From a checkpoint of a small transformer trained on Wikipedia.
Training: a variant of Muon for these matrices, 998M tokens, 7615 steps.
Each number is 128 + 32 x the weight over its row's rms, rounded and kept within 0 to 255. Layers, rows and columns count from 0. Numbers have three digits each. The size before them is the row's rms in percent of the matrix's.

# down: layer 2 MLP down (transposed), 640x320, rms 0.0404, rows 476-481, columns 0-159
# gate: layer 2 MLP gate, 640x320, rms 0.126, rows 477-482, columns 0-159
# up: layer 2 MLP up, 640x320, rms 0.127, rows 477-481, columns 0-159
down476 104:046088110167129104124083153117123185117124118153156110059143133138092088128134063135105143099151127087182143157178120170092128167116103148178116120183133110085133148112139137057109159111099120130120107108196184068157122144173166077126169120137153134155109167128084109184160069139136114118137107097123122132102125126094091149116131131120103124146154169174123068107060169139128091101150087086147180129142153131149117105103120111059089079120059150158181124175137099090143167116157152
gate477 104:123103098108136165113111078106146096166113121095133114109115101128142108122201127157166153090178042087119188151152171143094166102146148090160163103140106091100145086137104156148167106169128220089109087149151136134147144096160076151100092136131111177192125189168157114159118069152122163076127124172110187132077132162170099133109128113083179101118107224124188127146160089119099118153097122142157064132130123065120143144086090122134088105106143154195136121170212159117140111104087117
up477 095:087082138065062094157111063098140132108117113067109133096123135067142138131142143177113175118078151179125136091148215087138166108146150133163128118090185178124117114158156080158164133128092183169176137159075119062154168122153174083079143102178140114081132132160096088172147114070139132188139151104085074096123078111166098133149104154147112169099140163112139167128171129121105117122144104103163106101105142106140122091115135158085081137139114082154164111143065091165124103145128141
down477 099:111115132133139122092142093183180125153157160117135144125073082143157137166194141140132149138184111157142142115148138165126191129098167132198150111143081111121130125094129155201138092177056213086111104163120133123092073154101115156138117118165139200150157191155128130186120099158155129084128135179119124133098107072135137148148100105148173110139126189107197121125117055103115130106146137102166115163151158095088109135094087154138108147114109136180185135155237128125089137109168118
gate478 129:084104184137105132119175155070128100140134129150179081160061128104147158101071158126132172123151132088167134148161101110154138081156123161185135067155139111182101164131151123075128156092190092118127144170146190148140138124152093216148135138098140187149108152135096150145125134147049144144135122134175154139147072177149160116145152104102091184181117114124172167126176138132139164091102199154175152160143111112106127193091154223117165140079114129122079116100078084120111118116127135
up478 119:120124112182135094117110145111117066189113108076121135128099151135072148176095086143119096148074129118101163171142113111103120151214130139143121125146074120126161130112124128098086159107165069098154150093141188080190169191204144142137157097086124135075105169139173122080089119130138126142142119115173131093134136168156119097158100123094168162134114116133172217117116144124081125144070178069117121109134163154167118152096123184143131089117179101127154181113109106106067096166124120
down478 124:137096070145190156160097099137090176055128168151101174104116116140143111102151081107152118130181111153132118111121117158079139149085120139076108144072130103115124078132104159165153135189080161167130115140117078123133075080097115102113103148148127141168142087163167097128125118142152114103130108049044092145108154129093103124145102165091158108086153115113075116153112107154119142109170089140091166106103102156105124105188093050134076141156102103178121108146118185128165133136148184
gate479 104:125134135127088136129114138111149190101113140193160079132153129136122108139093156161139163104117103083103069175203102109149098165116117134135157143114138097100088107121149140139094107129116117100162175134120167162218174149100037188147122166103104135175133117160125134079132093153160104120177192139119122091108144079148171099181081092149125223122129182076175112105111132137161119115113114133125105168131160128096148126146157156113111097135151118128117142114118118143160024120126127
up479 105:121136131137166145120081053055152201079186106130122163127110140132056107144078122107197106115143145128122133125141129149147069123104132170157164101102088130187113131094154101121132106127141128123146097122105151113134112111137097141129150118158157126155098110147063129165148138147100156200149084119202149103176131138103142136115073135152173173111115132086136113123212118108093192126112051102151180130120087159120084110081147156148095132098068137077136078117119137123124117168148151
down479 103:146131121093109146171065082127089152127177102110172122163099116093128093128095098173154080162091104153162120117116120222137140075096117132138151098104130156190140098120124080100096190147207177093091141137081150132184113097096127180145143110248130135153135166129088095103142121140139194112147166152145128074147053148130132080137099089132122159099097156105138124152127115117123087096109125145127137126170171142154100109130153128149061111086132142100120107070140177150158089159144111
gate480 099:146138070086114119106188157126143117149089161146074080084219092162125075115094138070118120155105132096157178151140157122166110098124118085124098140071098198165111167162119171157042123089148125124118106172104104144133118111156131136182115132148152132130141121071157149121110133101067143158109109110100144158181067137130129130226068117148123077128160093133106166158129105025170145127067133145105140100095159145140197106096104108157137189114128168106137124100117141198127159129127132
up480 101:153143106137087131087127118090147139101101058133079176085191110167103122110153116111133133113125129111090094181145128138167138057196162101116141122082096136128190128145161096171127138142107130169114163177065078034100081118109126148139149109165102155172164112124151081120114146165135141080185149125122122164181085072138123110136067106138097102166169043105094178169129143073146082188148155138111086103168132095155108155152147109118121083201122125068101111145149102154114181117081106
down480 096:156070132038143163137103199142067103106110129189095169128165161143130134147071136119137100103145145140140166102170141161071149201110093107099081139140121194132175135143106133130150139146127156147127091121125150150089188124193078095104119170114175118130080152077147130128134140142089060124130128134087139055116115130127143100188143088090134123129113112158182122124140105115107125058133112190092169102144162115174193146126114085030154142121177155149116138075147181127098105126053140
gate481 094:114123113133152153146128119166114102140146182162138139165119101121089156151107152141141113107118118140160088087110147145132101107109114143234105101089164154144112092104120106121140123144141143143125185120137173133169136154102129086093137134137118181122118177102142038149102081120109145149195092098128124136116168065171097165163171079194145135170119149068186130114139127050169085079130167077138211109112142198171119124198137152101149049173125166130115173106150116120153117118115123
up481 096:130148164115088122126140091100133159131126126204131079153145100097155136153145111111134160146114128082097138141115104142164144138063124158159150119126175146103124088118160127155141147146146146193133068137157177150139109138146178136071135103095090114084128125108150180069153113094155057035081119112128130107095163132132131112118140138147101164113096120125036066106110191071099211144101140091095177112116139180119198088105159134146083140148134137108150144146138153133118150178118123
down481 100:144122184093117115069145140139160150122112110221147061175147159115147158141149124128135113098098153114128141109106094135137160138145145105116091114092178194078120075101185125140159100109162167147176106133149136106123144129112166128088160117143129090106112113107109129110090112084106085105121114146135126142068146078150180112170151147208096142150115132111102066158094137067093139118083147130099135159077134158115131112093135128121133095161117088126126173092134148183128140180120087
gate482 087:090156126103126157093195100126142116098120129184117174171102117091183110147037108103149148101115116108138138114137124139121149161124126163121199138095142125096102153159066116085184090087108105157103166088120116104158148169152073143147177090108164123120181177154153127119159081114142180138152112149138147123137080128126132137146014158144152162093110085130132186083144101036099116165124110118132088101165138149137127116119182130117129162107133159179116173115121084062120151127140143